Weights of a small GPT-style language model, trained from scratch on English Wikipedia.
Size: 10 layers, width 256, vocabulary 16384.
Architecture: RMSNorm before each block, rotary positions, no biases in attention or MLP.
Each number is 200 + 20 x the weight over its row's rms, rounded and kept within 0 to 999. Layers, rows and columns count from 0. The size before them is the row's rms in percent of the matrix's.

# layer 5 MLP down (transposed), 704x256, rms 0.25, rows 235-243, columns 0-255
094,217,235,212,219,226,217,191,209,216,180,210,211,147,200,179,225,200,186,187,211,189,239,206,186,201,189,205,199,195,199,142,182,194,205,223,194,189,212,202,186,170,215,223,176,219,225,191,207,215,194,191,198,172,176,190,195,187,212,198,205,228,191,188,212,238,217,165,158,177,195,198,200,198,196,192,159,214,226,216,238,184,201,178,206,216,182,201,202,177,167,233,215,210,218,220,188,220,194,194,238,205,203,194,198,186,211,174,185,172,183,173,195,234,202,214,188,239,179,182,217,214,217,180,187,204,198,214,185,195,203,230,196,223,211,145,202,182,204,189,203,215,205,195,204,207,202,183,182,214,211,209,224,217,184,211,209,171,181,197,191,203,209,209,237,221,218,197,227,233,193,240,186,163,216,212,174,210,200,209,202,219,202,174,213,201,226,189,243,203,180,207,246,178,199,175,197,192,189,188,239,190,192,168,207,191,214,239,195,189,219,189,197,196,211,192,214,219,244,183,173,199,209,152,220,210,223,187,177,181,156,225,190,258,208,186,196,203,165,173,221,228,234,176,200,181,222,213,176,206,193,215,190,238,203,174,231
095,204,217,234,164,180,169,174,223,203,188,185,208,257,184,218,218,197,246,212,190,181,212,178,208,193,174,212,211,211,205,200,192,191,199,196,193,194,216,193,193,185,196,186,203,160,213,181,185,210,171,203,202,202,153,216,180,195,201,222,204,172,185,207,244,231,182,203,193,219,184,191,203,166,187,191,191,217,202,203,177,188,193,171,188,227,230,200,234,223,190,192,181,194,239,175,212,130,199,184,187,189,188,210,230,175,213,233,192,207,206,195,203,199,192,194,192,166,202,226,194,193,215,188,183,177,225,172,201,205,223,232,185,217,234,202,205,176,219,188,219,184,198,182,197,218,228,184,206,214,171,173,172,177,240,212,202,183,213,215,188,226,187,213,206,199,207,213,166,205,218,180,199,193,237,201,227,178,200,242,188,176,181,199,190,203,236,217,187,206,216,181,204,201,205,241,196,202,209,206,201,235,187,174,218,194,185,163,234,170,199,190,224,248,194,203,223,178,243,154,199,224,224,167,206,200,194,214,211,199,231,219,176,203,197,195,214,220,218,173,164,200,211,168,213,166,227,207,210,169,214,209,215,191,192,186,216
102,141,226,236,203,181,192,186,180,183,227,211,236,223,225,183,192,171,195,173,229,211,179,192,205,189,204,184,196,198,190,190,194,162,197,181,215,225,192,209,200,200,200,171,160,167,194,216,217,192,194,210,175,209,178,207,176,182,193,183,179,205,205,173,199,178,187,178,221,228,204,211,188,242,200,236,172,231,219,204,207,189,201,163,208,186,206,181,189,181,190,201,180,200,201,193,203,205,200,180,214,213,183,242,189,154,248,189,196,173,228,162,188,174,178,205,186,240,221,175,215,202,198,215,213,206,160,218,207,221,210,208,228,221,203,185,196,255,189,209,237,197,183,191,198,216,204,186,194,165,208,199,158,202,209,201,151,222,213,185,205,204,201,196,223,185,205,198,220,203,202,176,185,219,198,222,194,195,226,186,168,210,213,193,203,203,207,212,185,164,202,224,219,240,187,205,206,224,188,178,205,215,219,188,191,249,209,244,190,215,209,220,205,197,195,224,185,177,220,200,205,207,194,190,169,212,233,189,220,217,173,168,222,243,252,218,179,196,168,191,192,201,172,231,225,171,210,206,188,203,194,205,181,189,205,209,212
102,207,199,211,185,180,177,178,194,207,212,234,237,183,187,164,190,188,195,213,181,223,168,165,204,177,192,185,199,174,204,201,188,160,184,182,183,180,233,195,189,202,224,207,176,191,223,198,182,203,232,191,225,198,166,221,180,202,190,215,169,193,188,184,178,213,186,187,168,196,135,228,229,205,214,216,188,220,224,204,187,205,205,176,193,210,197,180,207,219,208,173,168,222,186,241,187,173,160,205,211,169,201,195,198,191,192,185,198,223,159,205,248,200,165,242,197,206,203,210,186,178,190,213,194,182,156,193,211,171,213,202,238,224,186,202,221,205,231,226,210,202,202,177,200,198,242,183,208,198,183,177,194,228,219,203,208,196,208,213,229,197,222,173,191,236,213,200,220,180,205,208,162,198,199,157,203,247,213,215,189,223,207,169,203,157,180,164,200,190,202,216,197,211,229,185,167,193,200,205,199,199,184,237,197,186,228,217,244,186,212,220,183,204,202,172,202,242,196,202,200,192,189,172,211,197,219,185,197,191,222,182,166,199,202,219,152,226,192,206,239,205,181,209,195,181,202,231,202,189,186,212,201,198,216,213,208
103,210,204,176,189,210,179,193,221,236,197,173,221,190,199,174,208,173,211,189,198,220,188,218,166,184,212,174,207,247,215,200,168,195,229,204,182,218,203,196,212,248,173,210,200,222,191,232,219,215,195,200,207,174,219,206,193,202,232,210,212,217,188,192,190,207,221,238,205,214,215,217,137,214,223,221,187,232,176,226,193,194,212,210,193,173,178,227,194,203,213,186,184,239,199,190,200,190,164,222,177,208,194,202,197,188,225,221,194,193,216,206,179,176,192,215,213,199,224,193,192,216,182,183,198,215,190,213,172,174,229,212,220,182,204,215,233,222,193,215,167,175,186,228,213,245,206,207,218,173,205,193,213,191,191,195,206,170,199,202,178,235,177,211,218,195,214,215,213,186,187,211,242,184,193,201,169,200,209,238,180,208,136,184,205,198,179,197,197,225,174,156,205,219,213,229,211,205,185,200,204,174,192,184,200,216,183,230,143,209,191,209,149,199,188,164,184,171,230,198,207,201,171,232,215,230,223,218,188,178,189,174,217,181,188,241,192,171,201,221,191,183,180,205,188,185,228,195,181,204,174,209,187,204,231,185,217
098,182,195,212,196,200,225,181,177,181,233,181,175,172,201,230,188,200,202,203,212,188,174,219,201,193,192,165,227,228,176,190,214,199,184,188,175,208,204,187,155,226,206,193,206,238,187,191,174,210,188,202,212,207,211,209,165,198,221,221,214,192,221,227,199,196,242,178,208,185,178,216,182,218,187,181,175,213,190,214,181,224,164,187,222,176,188,186,141,229,184,184,164,208,185,205,211,189,180,203,201,186,222,196,223,192,195,203,193,220,186,173,192,198,215,194,186,233,199,163,208,205,198,179,195,208,203,202,159,173,180,226,187,193,222,197,203,192,187,209,213,201,184,187,185,219,231,209,190,211,189,238,209,205,254,190,177,191,189,246,192,160,227,189,221,190,212,214,178,205,207,192,202,180,190,208,159,195,207,176,196,216,218,205,169,171,197,170,215,213,172,245,193,196,168,218,167,197,214,209,153,161,229,180,200,187,229,186,184,191,196,160,170,231,195,166,210,174,156,215,183,221,176,208,196,211,214,199,211,208,168,228,189,137,203,192,200,188,202,206,185,209,228,218,210,189,234,217,219,203,229,189,203,199,201,205,219
099,162,204,202,181,214,169,185,213,199,183,175,182,193,217,205,200,199,205,199,194,209,186,228,219,235,164,217,186,214,221,219,184,209,211,198,191,174,225,211,226,209,227,249,165,210,208,188,195,206,224,215,163,192,201,196,185,218,194,188,160,187,155,210,195,166,212,184,175,198,216,180,182,191,183,164,217,233,180,194,173,190,267,219,215,204,227,238,200,214,194,191,191,195,220,183,203,217,188,184,183,160,211,242,186,195,205,228,185,266,198,202,191,183,190,201,196,210,179,213,208,187,197,209,189,197,195,248,176,216,179,177,198,210,175,211,207,182,162,219,183,193,179,232,186,204,221,211,213,187,182,203,210,196,198,203,192,193,179,213,200,218,201,208,199,179,198,221,180,187,190,243,202,201,188,190,216,221,176,229,176,194,196,186,213,231,154,210,161,184,193,195,220,177,219,188,189,188,213,203,173,171,203,214,191,191,205,241,200,200,210,194,188,192,213,207,219,212,231,217,258,208,199,199,209,205,196,219,194,203,206,203,218,218,155,229,183,149,221,173,222,222,196,194,195,223,196,217,173,179,200,241,225,178,166,209,204
094,220,206,207,223,222,194,226,207,200,204,165,210,186,209,178,209,190,183,179,154,210,181,204,226,198,206,191,198,200,194,220,221,204,190,213,176,218,216,189,208,166,179,194,144,205,194,190,174,233,184,219,217,193,210,210,183,204,184,204,193,178,191,203,208,174,205,215,221,211,191,176,227,178,193,214,175,183,213,204,208,212,219,194,198,210,153,185,226,219,200,197,203,192,196,166,189,153,194,218,176,187,170,187,159,195,165,177,222,189,195,223,216,228,220,185,206,165,185,176,220,203,212,191,217,181,234,192,185,191,191,213,212,205,167,202,161,217,203,226,134,196,216,200,199,249,193,220,182,195,211,212,216,220,170,183,207,219,223,177,208,186,168,184,235,232,175,172,213,219,208,189,270,185,208,236,182,183,206,200,213,209,209,212,218,207,190,176,181,216,231,211,182,221,214,209,183,169,202,224,184,203,164,167,202,199,212,143,198,208,208,201,217,177,186,200,178,188,205,175,211,185,219,204,159,190,211,215,170,196,202,216,163,193,205,187,191,220,196,198,162,224,233,214,205,202,223,207,228,202,183,216,225,190,220,198,225
106,210,219,176,213,184,187,166,177,196,165,180,176,141,211,225,173,185,202,213,191,232,195,163,188,196,212,206,217,191,229,212,210,205,179,207,211,219,190,196,215,206,206,214,196,209,206,218,201,196,206,171,167,220,173,175,182,197,191,215,225,158,241,173,209,217,217,192,208,240,245,209,244,194,232,184,210,202,195,213,199,180,186,188,192,207,206,184,196,191,184,206,195,236,213,185,184,199,173,208,220,203,204,219,208,177,222,200,192,217,177,215,209,189,197,204,212,169,168,221,231,211,168,193,187,194,202,173,179,184,208,198,157,215,199,209,210,157,237,190,164,215,221,229,228,180,229,209,195,200,233,215,183,217,187,197,183,170,173,180,206,167,225,230,227,238,213,219,175,202,188,194,219,219,183,224,216,198,220,179,216,222,173,221,241,204,183,194,199,175,217,223,216,200,206,200,239,198,212,203,198,201,183,223,163,193,195,228,216,184,190,200,169,225,176,176,203,197,187,183,191,163,207,236,217,167,197,190,222,178,206,167,196,166,181,199,180,188,212,187,179,213,180,168,200,207,180,145,223,217,196,199,217,202,195,224,208
# layer 5 MLP gate, 704x256, rms 0.0911, rows 236-244, columns 0-255
096,205,227,243,205,216,214,220,193,210,262,242,232,265,220,208,159,196,199,190,227,197,208,164,191,186,215,187,188,203,162,199,169,187,176,207,197,175,210,229,213,208,169,224,201,171,191,210,199,204,190,214,195,183,211,209,228,200,213,208,209,188,203,194,191,174,201,218,205,189,212,165,206,196,201,175,203,234,201,178,192,197,222,176,201,179,224,228,165,200,209,189,228,232,183,185,180,168,187,204,203,181,205,250,214,197,176,187,206,186,218,164,183,192,187,217,244,201,195,196,224,213,201,163,230,187,169,161,186,191,179,194,221,196,221,221,209,185,199,199,196,196,217,162,217,203,184,206,207,205,205,194,240,225,207,209,233,207,176,221,219,210,189,183,193,186,191,196,204,188,202,192,192,220,204,214,190,223,207,239,193,170,216,186,251,214,222,171,202,184,172,187,195,222,221,202,190,231,187,210,202,227,181,200,191,195,179,228,213,188,234,214,234,215,181,190,215,207,207,181,221,188,191,179,220,173,217,176,182,200,155,177,205,233,235,211,209,218,180,200,225,212,210,212,188,213,212,194,190,243,257,199,201,199,185,187,191
096,195,184,167,184,237,188,158,241,200,203,248,196,183,187,219,206,207,248,191,211,197,195,211,208,179,230,224,237,211,247,208,207,181,231,191,201,227,182,212,206,172,193,232,222,222,236,197,182,182,205,161,178,202,214,186,215,214,184,201,218,221,200,204,217,189,225,207,183,197,202,174,214,197,175,183,230,220,185,204,217,244,202,199,179,192,176,189,219,208,210,192,258,189,208,175,209,229,194,192,193,185,238,207,183,217,207,187,234,179,181,189,201,186,198,190,200,205,193,203,206,179,206,179,225,207,181,172,210,191,214,228,179,211,187,163,203,185,189,212,208,171,195,172,194,209,174,195,180,221,223,226,199,200,189,189,250,203,182,192,196,195,223,241,216,202,208,207,212,168,218,219,237,216,205,185,196,210,239,210,193,211,185,213,194,166,225,225,186,232,212,152,191,186,214,174,197,212,203,216,184,173,201,202,205,206,198,159,246,194,221,223,204,212,188,198,236,174,178,195,175,193,193,223,240,179,200,209,236,205,186,210,206,200,192,202,193,173,194,161,201,219,199,186,187,169,192,202,222,185,219,211,222,222,252,186,192
107,178,199,156,232,222,208,203,192,249,215,201,213,213,191,214,180,215,241,167,182,159,210,198,178,178,209,199,190,202,204,201,188,214,225,205,187,187,206,224,246,228,177,204,214,195,171,186,188,229,221,182,195,189,176,201,192,242,195,230,206,175,197,178,213,184,189,192,206,199,247,194,190,210,199,229,196,212,224,179,240,216,224,193,199,201,179,183,205,209,187,221,244,192,218,235,196,199,209,192,204,195,189,232,196,219,199,190,198,201,183,200,185,191,214,174,174,198,197,203,210,179,225,220,179,179,184,157,213,202,201,228,224,216,206,197,162,219,198,210,217,197,221,192,196,181,191,182,191,180,224,213,205,163,174,141,171,222,212,200,217,147,200,205,180,201,179,205,206,229,216,183,237,182,172,227,209,179,203,211,181,218,227,239,181,220,206,197,207,206,202,190,173,226,156,212,203,212,219,194,198,194,203,208,186,205,224,150,212,195,157,184,201,201,221,197,184,184,207,208,168,163,203,200,174,211,174,210,185,228,188,238,200,179,184,181,198,194,244,190,158,198,207,186,179,167,221,178,200,200,226,202,225,186,186,173,204
106,193,234,167,193,194,216,213,188,216,180,252,198,196,224,200,156,183,226,202,237,188,181,199,214,199,176,224,216,245,174,185,225,173,208,209,217,161,214,189,187,191,209,193,185,215,187,227,197,196,216,220,229,175,181,171,231,187,200,217,211,237,172,209,217,228,174,208,184,202,185,203,213,185,201,234,220,186,221,182,154,170,203,213,215,221,230,211,193,174,168,219,200,186,196,201,212,258,222,185,197,224,201,233,199,201,201,236,187,199,202,212,181,185,201,163,227,199,227,181,202,197,201,211,228,218,181,222,222,190,216,204,212,232,212,192,182,199,230,231,175,183,205,194,217,191,179,184,216,209,183,192,188,171,188,175,211,220,193,189,202,217,165,159,201,216,186,186,195,186,204,222,169,207,216,215,184,196,210,189,202,199,228,189,211,170,213,185,224,208,219,206,161,193,191,216,195,206,218,201,219,195,186,237,234,198,204,204,206,165,183,215,199,205,239,219,209,183,201,147,224,206,182,200,202,174,174,200,170,222,204,197,210,220,208,199,242,177,184,187,204,224,181,222,243,214,226,235,192,179,228,216,192,229,224,201,223
096,218,183,191,161,209,213,181,196,192,151,209,241,198,201,217,209,213,219,201,212,177,165,200,225,178,196,181,242,228,211,186,213,209,157,218,191,192,246,190,182,229,190,183,205,202,163,203,186,184,229,192,196,167,215,196,206,185,195,183,197,156,182,182,198,195,226,187,205,209,214,219,216,210,162,195,189,221,176,234,188,198,212,202,208,237,245,176,196,216,195,207,187,187,196,215,196,190,218,162,185,209,187,190,176,187,179,204,195,195,190,228,172,210,231,164,221,205,203,194,223,211,210,195,218,187,220,187,196,196,199,216,240,171,202,194,210,152,154,167,187,195,229,221,176,235,209,198,166,211,202,182,213,231,146,204,230,197,220,166,206,201,234,173,183,209,223,217,210,169,208,176,216,212,201,219,188,208,193,183,208,224,219,207,196,179,209,184,174,206,172,192,212,169,154,206,194,187,191,227,202,196,202,239,195,211,190,225,206,179,206,187,196,206,176,163,180,161,202,208,224,224,185,208,158,217,205,217,207,228,192,200,214,179,187,162,240,208,191,204,221,221,200,182,214,189,209,224,210,178,225,216,195,201,185,206,196
095,195,202,217,159,219,146,164,198,225,209,192,199,185,191,183,172,200,181,197,192,178,218,237,224,163,151,215,216,180,211,254,231,210,210,227,195,206,229,220,212,215,205,233,215,185,173,196,197,143,212,194,202,235,179,216,210,182,184,201,191,207,192,202,152,213,224,171,155,202,242,186,179,215,235,191,204,239,230,224,231,186,208,190,192,212,221,178,228,178,189,209,212,193,203,204,165,218,210,248,227,219,185,164,180,217,213,194,191,231,193,201,176,203,175,178,214,231,199,194,183,203,206,175,188,208,215,214,221,180,213,173,212,232,209,220,189,221,186,199,198,196,227,185,200,202,181,176,167,221,193,197,215,208,176,210,212,197,201,179,163,226,222,209,204,174,180,225,195,199,211,205,206,244,196,175,197,181,190,194,189,216,211,227,209,209,198,189,190,169,233,174,210,225,190,187,189,221,262,168,157,194,199,205,186,186,201,200,194,199,199,215,170,209,235,176,212,198,226,225,195,211,195,209,188,202,195,200,215,215,211,188,207,200,193,208,215,177,196,208,213,234,208,181,193,180,190,179,212,221,198,216,210,189,206,187,193
093,215,179,240,235,163,186,183,209,197,199,207,241,212,190,205,157,199,201,207,217,175,184,179,205,205,206,197,184,202,235,223,145,185,197,215,190,208,168,188,196,188,203,192,217,182,187,201,231,169,221,202,184,215,199,237,217,170,211,213,222,218,210,170,212,220,193,189,180,169,213,174,179,190,223,222,225,182,196,201,210,183,205,209,230,221,203,186,161,178,207,233,220,212,199,244,215,236,185,191,175,236,225,184,221,188,221,192,179,219,202,204,231,198,210,209,181,195,184,228,217,222,233,160,207,232,215,226,174,187,186,201,227,207,209,209,200,153,193,142,225,188,197,182,209,191,200,168,194,198,185,200,211,211,220,207,211,189,196,208,184,188,205,179,187,174,213,247,194,212,229,222,206,232,176,201,169,169,201,241,198,184,217,185,227,198,209,222,213,187,174,193,211,184,206,201,195,238,184,201,223,205,210,203,192,199,162,217,199,202,175,211,166,204,169,179,225,208,210,201,186,230,213,206,228,211,241,202,219,205,198,235,221,180,187,201,217,199,176,220,181,218,186,179,198,229,155,181,187,196,202,221,199,191,165,188,191
107,209,175,208,204,197,201,189,239,190,218,169,181,206,180,182,219,195,185,168,182,216,195,248,184,189,215,214,203,238,234,215,178,179,219,194,215,207,209,214,199,190,176,215,227,230,185,217,196,201,209,235,221,158,191,237,218,174,198,162,234,173,169,195,194,200,200,220,221,176,212,196,203,187,176,209,186,188,171,186,214,223,199,204,167,190,179,238,207,237,234,182,207,223,180,192,204,247,169,232,159,213,168,179,209,201,222,154,211,191,209,190,171,172,204,216,203,218,227,172,179,211,210,221,202,204,210,186,197,207,202,222,218,190,167,213,188,148,204,219,229,216,184,172,201,219,216,192,231,196,192,196,192,226,196,213,211,216,224,168,211,213,248,190,200,194,190,196,189,208,184,179,217,178,218,163,212,164,175,242,172,212,227,197,179,187,192,227,181,168,181,191,236,202,191,203,163,181,222,203,192,173,201,215,184,184,248,220,192,189,204,183,181,175,209,208,200,212,184,175,188,180,186,194,189,217,226,192,203,217,200,191,208,202,192,187,200,188,216,225,183,178,174,223,184,192,189,197,230,177,201,181,211,205,213,180,224
097,202,222,215,223,233,209,193,185,190,220,198,209,213,231,235,192,181,187,219,216,239,173,183,214,183,194,210,240,194,200,233,222,224,194,185,214,172,208,168,188,200,222,185,203,200,195,167,222,168,176,186,207,196,164,249,164,209,231,212,211,184,220,181,197,237,180,217,183,167,226,166,212,204,185,199,217,197,234,201,186,194,183,208,240,226,202,181,183,205,189,194,199,223,214,191,189,218,191,192,216,183,215,227,177,196,170,200,208,207,225,189,172,205,204,202,210,210,219,225,216,176,200,191,190,185,204,213,228,209,208,203,219,195,182,187,235,214,236,175,242,192,191,182,166,215,173,188,176,187,176,208,177,182,171,176,205,176,184,176,185,170,191,193,178,205,203,205,160,202,191,170,174,199,194,205,186,215,181,172,216,185,216,215,231,247,190,192,182,201,210,161,245,200,181,203,193,222,190,185,223,196,195,200,210,219,208,198,196,175,206,186,190,241,223,183,232,196,205,189,212,178,216,196,221,204,200,223,177,198,194,193,171,206,189,208,165,174,170,150,190,188,209,174,212,212,167,191,175,146,204,238,176,205,188,182,230
# layer 5 MLP up, 704x256, rms 0.0896, rows 236-244, columns 0-255
097,162,186,186,183,226,206,177,213,184,203,231,211,176,197,218,233,210,204,176,187,206,204,190,194,198,188,199,224,238,181,170,186,190,244,178,208,190,202,239,222,208,223,186,197,203,235,193,170,196,220,170,173,186,207,163,233,160,235,189,177,226,194,178,205,217,174,213,180,195,195,193,235,181,167,209,186,202,207,184,179,204,212,190,170,213,211,187,224,220,208,236,191,199,162,212,190,187,204,214,177,187,211,232,227,171,185,187,202,188,223,188,175,176,188,263,182,226,206,214,197,232,180,198,198,189,222,196,192,214,188,186,224,176,222,184,214,205,205,211,177,217,182,202,188,203,210,190,175,152,219,183,206,212,224,208,180,231,180,207,222,180,196,180,205,192,198,228,193,221,210,214,177,179,167,231,189,206,147,217,215,178,152,227,234,183,235,215,214,222,207,204,202,178,195,181,196,165,173,209,214,185,186,198,218,235,190,196,187,186,161,214,176,185,196,175,204,187,190,177,249,201,179,223,203,205,203,185,232,234,189,206,219,201,177,211,208,177,196,204,171,223,218,223,201,198,211,215,219,189,229,203,178,193,183,196,191
108,213,168,180,193,233,219,217,225,232,172,217,166,198,198,231,204,220,209,188,177,170,175,210,210,196,172,198,205,236,178,186,200,204,213,193,185,181,216,205,218,136,183,226,197,228,213,189,199,185,189,214,201,187,212,173,213,208,208,193,211,213,197,205,249,242,192,189,159,149,208,218,208,200,242,192,212,180,181,237,195,200,196,212,186,242,183,171,234,202,230,224,195,218,193,204,216,164,213,217,203,253,192,221,190,220,156,194,205,202,188,187,197,235,216,198,212,198,209,153,201,193,261,198,188,238,198,223,223,166,189,203,173,218,197,174,204,197,197,179,171,193,224,172,193,211,204,186,176,203,203,176,214,208,221,192,222,157,224,174,219,218,204,209,188,189,205,198,203,225,192,247,199,177,191,187,212,204,209,195,257,199,192,207,192,188,208,192,203,199,219,231,206,182,202,206,213,172,219,186,210,215,199,189,220,183,215,191,207,210,173,189,192,211,226,231,198,224,206,224,206,227,204,219,210,197,167,217,212,204,222,206,205,217,177,211,223,206,233,173,203,204,213,193,174,208,173,215,180,219,199,177,208,206,223,224,176
104,198,248,212,197,208,192,194,184,224,192,209,208,229,196,210,172,191,176,173,172,208,207,226,227,177,214,185,187,198,189,215,248,195,173,176,178,175,190,207,213,196,205,233,240,202,189,200,208,179,192,205,210,194,195,175,205,176,201,184,220,183,221,172,247,203,213,231,203,196,234,226,205,204,192,179,209,206,190,192,188,168,218,212,183,209,180,197,246,206,219,180,207,171,215,152,164,214,163,194,192,214,191,203,185,180,219,229,178,223,207,155,163,204,206,200,240,170,210,211,196,219,177,212,192,186,232,209,218,202,225,207,197,192,188,190,219,181,207,171,204,240,207,168,197,208,186,219,175,203,173,153,231,182,196,188,205,207,172,172,188,195,210,201,174,177,171,193,181,216,203,199,192,221,172,209,183,177,191,183,218,201,191,225,179,196,187,218,209,217,193,219,227,205,155,201,202,209,189,218,168,207,230,190,221,176,180,181,206,210,176,182,192,199,203,228,158,176,204,215,198,148,187,227,169,215,205,191,189,246,193,177,187,208,212,223,164,180,152,172,205,221,216,177,206,201,194,205,188,207,238,198,194,214,217,185,201
102,177,185,221,208,184,162,240,193,201,213,173,222,207,207,225,168,206,183,217,184,165,203,177,238,213,227,157,191,192,227,226,238,246,194,180,188,195,191,194,209,223,213,201,191,179,194,192,205,229,207,256,209,197,247,186,166,231,226,227,203,193,203,188,195,207,186,201,182,196,215,224,182,207,195,222,223,200,182,214,171,198,191,206,172,179,230,247,196,213,183,238,194,211,187,172,220,163,167,200,193,162,185,193,211,179,189,188,230,200,211,190,200,216,201,172,204,237,233,214,171,213,184,203,162,201,200,157,200,209,196,215,208,215,199,232,222,180,151,153,192,214,204,230,215,178,189,199,208,215,182,192,191,191,233,202,197,219,193,203,180,197,213,194,208,168,206,213,163,173,215,197,207,196,203,205,197,199,223,219,232,220,197,196,198,175,173,190,218,236,218,190,217,184,189,209,175,199,178,180,191,193,188,204,193,196,236,187,198,221,200,217,191,210,209,174,202,200,202,182,208,207,215,160,197,165,212,223,194,211,208,185,187,241,189,222,189,197,227,183,182,197,201,222,162,218,196,226,245,197,183,173,227,227,198,181,194
098,212,204,179,205,208,178,203,185,194,217,189,225,189,190,176,156,147,182,220,179,210,181,185,241,218,203,193,212,193,209,186,196,180,211,193,179,210,151,213,216,209,239,195,209,176,190,206,218,204,193,210,191,212,200,189,185,223,201,225,197,201,221,249,244,199,178,200,185,210,195,204,179,178,236,183,197,210,209,182,187,232,185,196,173,193,174,195,201,190,210,177,230,219,191,183,204,199,170,188,196,205,204,215,226,206,211,227,192,224,244,217,177,207,182,190,186,170,225,196,189,232,190,173,224,160,187,197,233,161,175,153,168,196,230,180,170,211,187,198,210,203,150,209,213,210,213,245,190,191,214,197,230,193,208,181,230,163,182,255,198,206,201,198,206,224,188,178,230,222,204,169,195,190,219,190,216,200,220,180,142,204,199,197,231,165,195,170,199,215,223,187,197,216,203,182,186,149,207,208,175,206,193,239,199,196,207,205,182,197,202,220,234,206,248,165,194,184,209,215,178,184,234,211,197,214,193,183,193,195,194,203,213,172,202,233,193,184,193,186,194,210,197,203,240,191,205,191,200,187,208,198,205,205,215,201,174
098,207,210,237,193,222,196,201,230,212,177,203,195,185,207,205,196,205,230,188,221,214,201,214,242,237,170,177,214,202,209,206,186,231,208,219,204,156,236,202,185,195,211,230,236,211,160,186,207,185,190,169,212,260,203,189,188,210,172,235,210,216,210,201,163,239,231,150,211,179,197,201,174,195,235,189,166,201,232,205,188,177,207,175,180,196,200,201,173,203,179,213,193,205,215,216,204,208,178,210,234,196,203,166,183,200,204,220,180,184,186,206,216,181,179,196,203,200,198,208,177,194,204,159,184,199,232,174,212,211,198,189,211,180,199,234,218,264,211,202,221,189,213,189,200,170,203,231,197,199,207,207,258,184,222,178,231,171,219,183,218,188,185,194,180,207,212,209,191,223,190,166,197,182,194,190,180,182,234,198,197,187,202,186,193,230,172,192,210,201,248,222,172,210,217,246,192,216,193,173,189,219,180,202,211,213,209,187,185,192,202,220,229,221,218,197,225,178,224,214,167,207,198,230,197,192,198,201,219,196,191,183,223,184,208,258,193,215,188,203,202,176,224,208,201,197,202,193,236,214,202,204,225,187,236,183,200
094,206,214,210,164,170,227,214,184,227,218,231,238,216,176,226,197,190,187,180,201,212,204,202,196,197,182,206,178,198,207,232,201,162,218,190,224,191,227,229,237,198,213,180,210,195,216,212,203,173,166,202,203,212,203,214,174,171,205,210,206,224,230,201,148,229,171,180,194,211,202,187,190,232,195,194,204,161,195,202,216,185,224,198,191,190,236,206,192,180,217,208,235,222,191,224,203,196,208,218,201,221,175,224,193,169,207,204,209,190,224,208,166,201,141,244,214,211,235,199,210,215,201,209,194,200,189,194,225,191,199,203,199,181,238,189,236,194,196,208,212,230,219,224,202,152,188,232,166,203,211,212,208,183,162,201,173,233,216,206,192,208,208,195,184,194,209,225,201,219,226,212,160,232,194,220,191,199,209,182,202,242,210,217,193,176,211,215,190,189,209,201,228,210,192,207,193,210,183,194,167,232,235,192,215,183,183,208,231,176,218,193,169,193,222,204,175,178,204,195,232,175,200,191,158,201,187,180,223,180,210,185,202,206,164,190,242,203,221,217,237,200,174,237,206,187,216,194,183,203,228,235,225,175,212,233,218
104,167,166,206,172,188,189,210,256,203,207,219,184,191,193,185,189,224,183,182,222,196,233,220,207,223,195,196,243,213,195,207,174,203,202,183,176,214,232,177,209,196,213,208,190,208,203,193,191,222,199,208,198,197,214,186,204,245,163,170,151,197,163,158,180,160,166,225,207,160,209,180,164,205,186,207,229,187,199,220,196,220,179,231,204,200,186,227,195,231,197,186,196,225,179,225,216,198,190,211,177,191,208,193,173,202,195,215,198,183,232,218,174,188,219,231,227,176,230,215,179,175,201,216,167,198,185,164,202,209,221,243,185,196,159,219,196,156,181,176,220,192,178,204,217,223,198,182,201,198,198,204,183,179,194,220,217,202,198,208,184,199,195,177,206,186,187,216,206,198,174,207,164,171,186,168,180,178,175,205,198,205,208,206,190,188,211,193,196,176,180,171,206,179,196,178,213,234,198,231,221,202,222,199,201,230,236,200,201,214,206,218,179,201,217,221,173,171,174,222,223,159,171,187,213,187,228,196,159,224,216,224,201,203,199,209,159,209,168,205,185,205,183,189,184,170,175,213,217,204,217,208,224,179,207,170,206
103,151,212,232,200,189,216,204,195,172,214,221,251,189,166,201,164,198,223,205,236,192,172,181,188,222,207,206,186,188,194,173,205,168,218,206,193,223,193,203,166,195,201,237,178,178,168,196,193,241,190,199,184,182,221,184,223,192,205,197,203,215,214,194,194,215,186,214,192,200,181,183,184,198,193,224,186,215,183,226,198,184,226,197,222,235,185,194,178,198,211,183,230,227,175,186,186,187,210,194,213,224,175,173,194,195,189,191,197,182,228,206,184,213,137,192,234,200,212,209,152,181,212,209,202,230,197,226,168,153,182,211,184,211,203,196,219,173,156,188,196,165,203,178,212,189,195,212,214,179,229,196,208,207,207,180,197,174,208,197,170,180,212,217,205,207,179,201,198,162,166,207,193,203,236,173,228,191,193,171,211,209,231,205,212,211,197,232,236,195,187,198,135,182,195,222,207,209,210,175,203,212,191,215,199,167,160,192,164,207,214,206,216,179,206,198,172,175,202,222,223,186,215,189,206,191,158,216,226,179,216,198,232,168,206,186,208,185,213,185,176,184,197,210,231,178,207,210,173,177,216,186,200,207,216,236,200